config.toml
d_model = 256
positions = "rope"
parallel_block = true
init_std_qkv = 0.0224
beta1 = 0.95
beta2 = 0.95
decay_shape = "sqrt"
batch_tokens = 262144
seq_len = 512
doc_mask = true
Each number is 500 + 40 x the weight over its row's rms, rounded and kept within 0 to 999. Layers, rows and columns count from 0. Numbers have three digits each. The size before them is the row's rms in percent of the matrix's.

# layer 7 attention value, 256x256, rms 0.131, rows 36-63, columns 0-63
107:522485497596419483444506496507498466505478525502540576503512484507565410492547494505516491508504491561454491494475558505533566474443517440463563488564567520479536551504532538446533497552553526
117:463490543536529491514553470506479489431499567468513484489522444504627547439508465505600502434545556463486511469484525452468511498545453495507597472487508507490506493490448556524498413479544506
116:483505466554544522503548549465504533533475501498459504464467502523493413505472512540545507508478516501577460486481542516492495521562535442556510496528530512447463424467486525551537510435517455
117:481453471527473531511526482422538502461468545527538488522523497487518502457474520474522517488462542468540516511534465441442523472443517524471518499447484459492529522516514493498483579470412487
111:555586437502485542516472490502522501500453497503421501542569457486490440515573586480492543517514477475469544474515535467517522490470546504492403441512545554474515476513430405481482529545543506
113:449542499550520469511537532499565565562472470500447556477472557503474572547515589490477482477467483523511546561459469474482531510494537503560499527416511512507553488529441544501543464489485483
116:455484497571510454562543463405500486496506473484542496494490467410522441545448562520536412485533549541476495492514515562478466559490570517539523468500504490513455474488517435547527555597485546
116:500561479446591510523515440542486485545558489517528440479537458466569506555444554453444622456456470510433561433474496475487511489498565481480498540447462412557416583494481463494532498543551454
109:484550441471448476489476467565530530562540495406544504522475437587571509490539497500477567462408507514435488474487538447515453493501491482506578566504527510598493534521468502514473499515493468
112:492513499458501453503485520445499561562505502539491488568535540497491460515497466510487426575516501516521510484534487521535557441449476527499477445442518491498533565464415491479512490477464485
120:521501496539647482426521568532517460483466474505432496456490501538443491493457503501586495527449498514500478534483502411514460521471542514505510499556473495548432390464454441411462485487440467
111:498560535568482522434560402489509508509424508482516526487571446482498466476550485591495506466489479524538481500508454448485487453515462498496474545549541478523498512598455597528486520503416544
123:482487411458566534443518537529506438475430521466523545492521482475489488555584484473529530524511560491528587527438518533524432470389523462435450466468577498439573441494539473465463529509496530
111:500530526468556503492534487482518443471552480552505508472462516515522421482521438518451471482512516539490472450484537502444503451529472513555512500464408468512523458507443499581539552494538565
111:418527505523468473476481520492567619508510516553471461499528542498525431449497462500484494431559510494499477524455516480477499472429461449506514477530525462495507549427520555507476551542513416
118:492462538539495498511497524478493495573518419540528523535450526505516500498564542484522512504472535510557466467539517489547476563510450500473401506522603472464411421523520496603427518458505503
116:425547544544474529554465485477547571463527474567512555451536499510464392515615540545451515533487432545456528586527474448542477496522459566492512471487584437484557504564552478480501483532489494
118:526500497454462443467498565524498466481479467464469496580521494412501473441486549531582583542571496532518543607575447490536487490440392535542506519472463502524510499525502506512521503475492577
114:461580503443530494440515505470528437505546410471513582456547506509545466521533489477564540504501493472528496479528498464573490472533506517506496483609455443498534513539509494531544550479476487
110:484490442574536495461377501563458457533424516565533551586615467524443466513496457500497509450552506614521526599500510501463608533517460543512552494499512511522472471495467528507473521525529584
112:482492473533547514462569573502522528485496458460531430525420479467463539461484465535504479500506495432473499521510470559557504426528452477420526471470508502515500548549511446527551483488570470
109:569542451539480481549507496514479505570589473470512555523522522515475528456484583570522543473568552486429456505460500536512509443546491480515505481478483444487462496519518540453394431503493516
110:497574447489532495492596489462521541498506487512488514476529485557465522426496452452479458478546585441531509519486486480487511521440533465625478522482508446512479465488473496518485476479496490
105:520434492495469530514493548607542470512553578603519536545469442450555496530600480495545517579478529501409509534495419502508493540525465501556503496542480486519454452533494494588490528509505463
111:463473517466466580449498467489478587467524457411542524491524495502474475533543565392468545522483512556403526527454494603503519518470523446475447425524532472480532488499489458385519437500473536
110:555502520528532589560533528538523465514491516475444456598541507520455495554505497522464458493451519531505518499508513530531424471481499494486463488539527520488474509393469465499506424498487512
117:538519578469489552560446532452552547544471513461541563518521560514486492462547505432460573452558560534483408546556541414511457498556510470441551500440538513468523496487546560500507501518559483
114:510540473459464501516519489501544461478523529579517541524498523553459483614493541607561470461503569538520478476534565522496432539541522547474428439535474569560489588519474557566597537484512500
# layer 7 attention output (transposed), 256x256, rms 0.12, rows 36-63, columns 0-63
111:489513516446536514501572490433519546501460523510498388572484447467441479500460451564512484471494494509546534461506513487543495499542420499482483506448524532506472474481547476483481531491537470
112:557544478447468527509498522441510522496474527494505519462520502464426492546464476478495522518472475521561515444525454450511425474471483521504496507458470494479494592522490515495568508519506491
115:511504525494524556486513473503473407525486516540513476559585485480468531455487559477533453529541471501494505405580520489529517566463398532501459533457459441541510475485465472491501473461477474
116:525430549418514506443455516604517477580464481474525575483493555478494539503530404451456509404520483474558552516542534501513508509519502479439520468468486578533543492505577482468445440493485540
114:473475557458500512487525432551520494528466473493532482473505538562512544523476447465511503453424547501539537514488533460510505508445546518482500486520453547490502407476506594529467455496505458
109:498510452418555490479551481480486502539486496507459488536642522494537432442532444503483454497454508491496459530487509538512480502409433555491555434524494453508493514515538509521482517457538514
110:503478516507496607467483486508423495464484546515502510523543519452521465500493549514524513580489507495496562506441453443516494479518487515491480439440518473429518404559531492505490467409483420
111:445537493564501507457537546516552488466509552501458508442470550567482481495550457480432468521509508455570449526456502423474496431466516535462514524469577510548498458508510489459506464497503574
111:499507544505522530587537509532492480498527504547480466505521401464532474534442476459592534529441523462481505434460475476486504538465484466540475525563539479485535512454406444442495428488549570
111:551420481576439546486492540581543542467516462507510467515390490528483484554489485508490541436412524542472491492488600473524436483520490510466551523559462441462446536521564468535443525482491518
124:500433575546512448476408495442540459486500533457515518507570585509541554452578473490485470534535479473496446466508483595479432525482429461514500475493489502501479485513482546549474434517447445
106:553473420414460543479486464498497533525469517534499495543545482494599520447470458489540490490432454511476606448507504487510577477519522539492509533489533609464515484505560567504498583488575421
121:536536541519510461467502462442517514533516457528522486548536546512481568460439506469405497476514477495479427496591505502544535486599525545564524476478528556612478510481465537487486567496481541
111:512522475520499450510464478509507574467466509526512500539535492552513546528456493497547531485507499504495465477479510459589586523450525532534447500530494518500476434486488465486446496556521477
122:475506533478529511587526508527501434478456610466554541501533444471493473532450526606579465416505488586517620494557426554474471482503495552500510541519513495488484500475561472506505431501525495
121:490512534510560508473464438451488507502450548456578439461439554454477471476483499507433478496513533505448497568547504491492497510546454459460495468490451564496514491553457547465488502463513473
112:537511549495526560467512492521553501563551448533503462496450527483400535477444545514480482560486535528443577462484488448459492519480568507539580502528511483487515529450477476479495501423507491
113:537511524510567436476505446499550479495452491500536439530442486477522528474485539553535474466508513469470494523458406513479489470530487520483485422516557567506537449433508489470529519485507518
119:520526485530454531497446503484398533456503531571486453573493516433492453507519501475484557457519550516508526495502471399509460502434485573481521486503503414497464531502520485515457411546509560
111:574465513466485499432514539517515523558478464500471464482435508525529478445535505536456542570553413476505467492465579550422476519504565460504481506486592477492493530473533480511525478477445560
114:547454532463502363542488476577524474448453530533519460519465491505478437527433526453460556446530510559562459496516479556506480568519493558524447503532508512482495425436519525467473465515535505
108:467511511482486507481471465480509453537520525545466484482470512471479452547506549557435488408544459452425478447538468423514525516476505531427540539590481583477502533567464454495466518502541447
108:544464496436426551508555525565479491505473582517495469447556408485524550520526597495554503512505462525453507509568540511519547539525541614507473517517504514471455504514502547514514474479462481
114:510504551481531436481521406555529486518452536482496444486509521474498400488528495502541518531492512507536510491561577502481474533486479457462546454447481485465474554438476417404522514574530541
112:497495507512539517513485542463463487561549507539486514478497487487453577413499486527405487477499515472538489473463553441464429511499531556487559476521470531567494424550431527493507511558494508
108:557499488470457459477462460493479511438463482513500525500501508487469588439526522505486518506516551484551462515508543549498582555465465479529544457442472491502539552498506507466492542526485523
116:502456458506480471515483515469468533513474532449538488546510468536449434518453496550489441543406476454471511506463425539430547406453520462523529527473460523531499497490441449509436515492486543
120:491537561455514508533545502513494536546496494411442534517537506496509466454554522482547534486497531475494538481491494451454547496506595485540508479508508410504480492483531517443442516550504502
# layer 7 attention query, 256x256, rms 0.115, rows 64-85, columns 0-63
084:479549538496494501483526506487526514556629480511523514560486519504501481464491538554457448513539500538524538425494541473502473542519483571570442518467415507526507426516492438532449503511496498
091:458503463549538502464486546511445489568467546515410552470512487496534542551536496424519496536507428444479486497498474471505482497522509522516463444466453466487499488531540495513478446473438457
079:470539495592542486524538473524496508505562521520524527510556483514578532546511491438510467510520486496552526480544504526577467534527478544516519449501476425512474479485536514464442459495514542
079:511437513427507429479466578526449459521464463518565507419497489514438430488484487535507494523538472459429508442473497423449493536479471501390537500557506526531475485478568479450441518493498526
077:449539536462514471485476566517488459502460486563543520445518437493486432449522551487565492442492583510457519519476580431461614494489481542538579540513516526514484541537504476485548514543561446
086:519438531461465497447527479490543541469557503494518507557534477490487579424498457518463410519504578550493430535494524504546516535472562518542426509422500537512468452528492539536502517526493386
089:501497556509551488519495543574477540551465520500553457469538511548509493466548553469445538478459492532464488440478496475524556524434430510550502495505489482447495442515519480562507525569516541
081:465512575533527530561532552464561495527507521467459517519510567525535488498474479532479549528497490530579536517490515550501488509541503450477447504482484561492522526519519577498512475456563505
072:548458456461448532513524429442449451467519422487473487533498514530541448524572564566470503505502521511525478546437523441560435529513466460547528459536449552523456429514488529443503472539503507
097:457438520443520467461493456486482482525449488478521459489460471427408428444505474488523404446410483488461445472517403513526504457512490508473472552451486484482486485484518435456497471443478446
091:458452482473435420495561477474503571593584505501541538493508491501448480518517582477523507548456593508457529523502479526466517465570458527447470487484460532546466490440527542469532518493589530
093:481522491459423504542579484530496543491511419524556479508520447491418494503486500513483572453539547515489517453488444491454535491428513430479512506474492526452458494532437484555506595507532580
093:531509514515543485526507487477447515492426529529595571510508490542461545454483503499513490463521512581507447552441462498587549477490443523487476456557482485547488556524553527489483500464539554
096:551489517526476527569499552514519517495489459578536526483510508483446458452462513479460494574527508531522521458465512500523530420388478582490422505488520544551527534519504528524534548543453538
089:455475460463521460464468502517472439529476430479487514501528469474507496570513465522527549522454432543506521497492475531475487525425499491444481543499509492475506485507529557446567491462380598
098:480494533425457486526451489444535506482530470478582492562439493552464422543474488483524542499474491509590528516575541476586527455460519470516541539567564496522484466554524543500514479589548555
097:551486549477537527529498501531436516491452488552568437535463453428471547591479461476467545540461479583507510432541467492440379469464501471528511416537520505490492522510552473474518459433452465
094:415433524468566487482472426483514438488463503468497562449471489453490468534429551501556440449458465486508438504509473463522464511493510568483512483505483541509437556549488502430515546439503536
092:468488490566451477485582497535552516509567527503538564561447535521430430424433516433473479513502520559477465462526522474525498480489539497541544508501482572465467513522512517455461556480493444
097:540530491486483566458543461521474538541481541477493508486438513532518557544454572502493450506463512546452504533531549511475412454475475399480460566468465452567549457505467528483524499506465521
093:432509495428500539530501474496445548484508506494503549479486508461519445523520478520533520508477437492555498525516528450531506465568463505566570528515509515441494468435494530505479511539482474
090:472486500536464432471457420541539466556539473534529545534575541539428475566494534490491387491537504512501538489485555444431434518392416497545539539550450431454539548502463482522497447472510463
# layer 7 attention key, 256x256, rms 0.12, rows 64-85, columns 0-63
079:454446465528432507526455565475477424478450444476499431466516501503439459373433429545483460438473514429488508461452524483477492430468545495456464527471516539499456434509484505434500628551501492
074:577547497494494485503511456459493507498526482472546516586538459547547461571517534492545614515495511489557459488546531468529537589474554515511561475518522519542485527557508514542543518447485504
084:626503452467510516461547467455533530504550490511452472526510458449513537555528558469508519520492499582503472466575495476529512574457512470515479424459556432527442549536588485559521402461507551
081:533546521532514480436507530575525541541564507461519500486526436504450489501461469478467410525473496529493459516440486425624502511548422549536485512461544513430488468514530539553462447541510441
093:479534505504528416474476401525550479546477540482515480476470520494471494524488493458506468554475499516439475499463471468584528486451502505499471507492499506405486517490512513424547436444508507
088:475550461506534539464510469495543451479521478457432564513500511509555504486439496502462484512511510470476480458424459461514496547558474485443498424480484501556494577496538517495461498493506596
098:554540488484445528417462461516518532458492481447438413539485527484532489521508496516440528473534525573514517454498494540497516489499496551491531427527618491585513527498465478512491517555411541
106:509505482522496522525529475524525453428538431458445462502494550514491583497477514499495441498539524492441495479455504582500486505495454516435492476450617508481461496510526535466533528470494553
105:468442486469499502494451491435469499492514557531555517505453502549415500465454515466515551447451477529499467556515502517484512500475461503566400571442471431416533462490492465432546442452519517
088:541461415524511502527560556572467446580487505492565554529470530513444488543520502439514506473446481459498483549532488483556527501502472434526498522458505492453436452497435536442545480418523489
090:446529497537500644507514530494442451499419537535522505430523541417580442440476480465531488437458496390520487497455411491528455488474507455483521555448450527452454527479491471524462470516516449
089:485456466517487535534431522474470487564533548538441433490489439469494528471472497534537497425442514539501501478500479513478447515571488525540529437542537472545533538536489479542465478504557496
092:491485500478517556471546503538574529521563493570474444574495434486583519512433514502528459525499535519480463489461579494500535529468498563511479477516533455550509499486457476514524549525537481
088:558494427481498514444542451515433511526563515463477530445483576501504488549513490526527446443528528518478538599399467533523492535556513546554533467502510593579532526500490482440448434447564500
088:575476520502550537507507469526552497551500466499502545542453444483572510494529572515501479442527437493557514491540531525477521518539435501488449468545509559503459498498528478425506531527520488
087:447475498531504571457436452514494507474452466433471555552496459527518553460568461542547523539509493524558567508470513526442422462513524454496490542454484550432529462453517495493415446463444451
090:533460544470531537546569535504531549544518538516514560484538568578522484414533512494539503502545496528527532527473542486530488535502485525517533519546413496504500516472477479491503485517410522
091:478475497512397509471508506513443474452489462482488511556404480481515479501498465526429501481515477483496511599522464482483555487540511493433517464553500530530498500477531496516547469499535459
094:456419531452557498546451465547445550491441498506468450424532510461446568534503499524458452481477503451473516490530475466499469543512521481563487537512531478520473482523434503484539504518480485
098:563486583435488527490491522463531537470568482456456512576524487502548537534568470516504554521537497499515489471504495518526481482454492547488512461476482461553548501523582409548476470491566494
088:523501529434445531549553533485478488478530435484537545511547487520515488502532517416481607459593529498472494435504487531415487514481467536493519477512519512539465488519474435533468461495495508
090:492613490485461493504529530465527567433555549455526505504461499523441613557543476457499492493503516454534459491448414506559563454512476417538483545378542523519431534540575517544536485461494509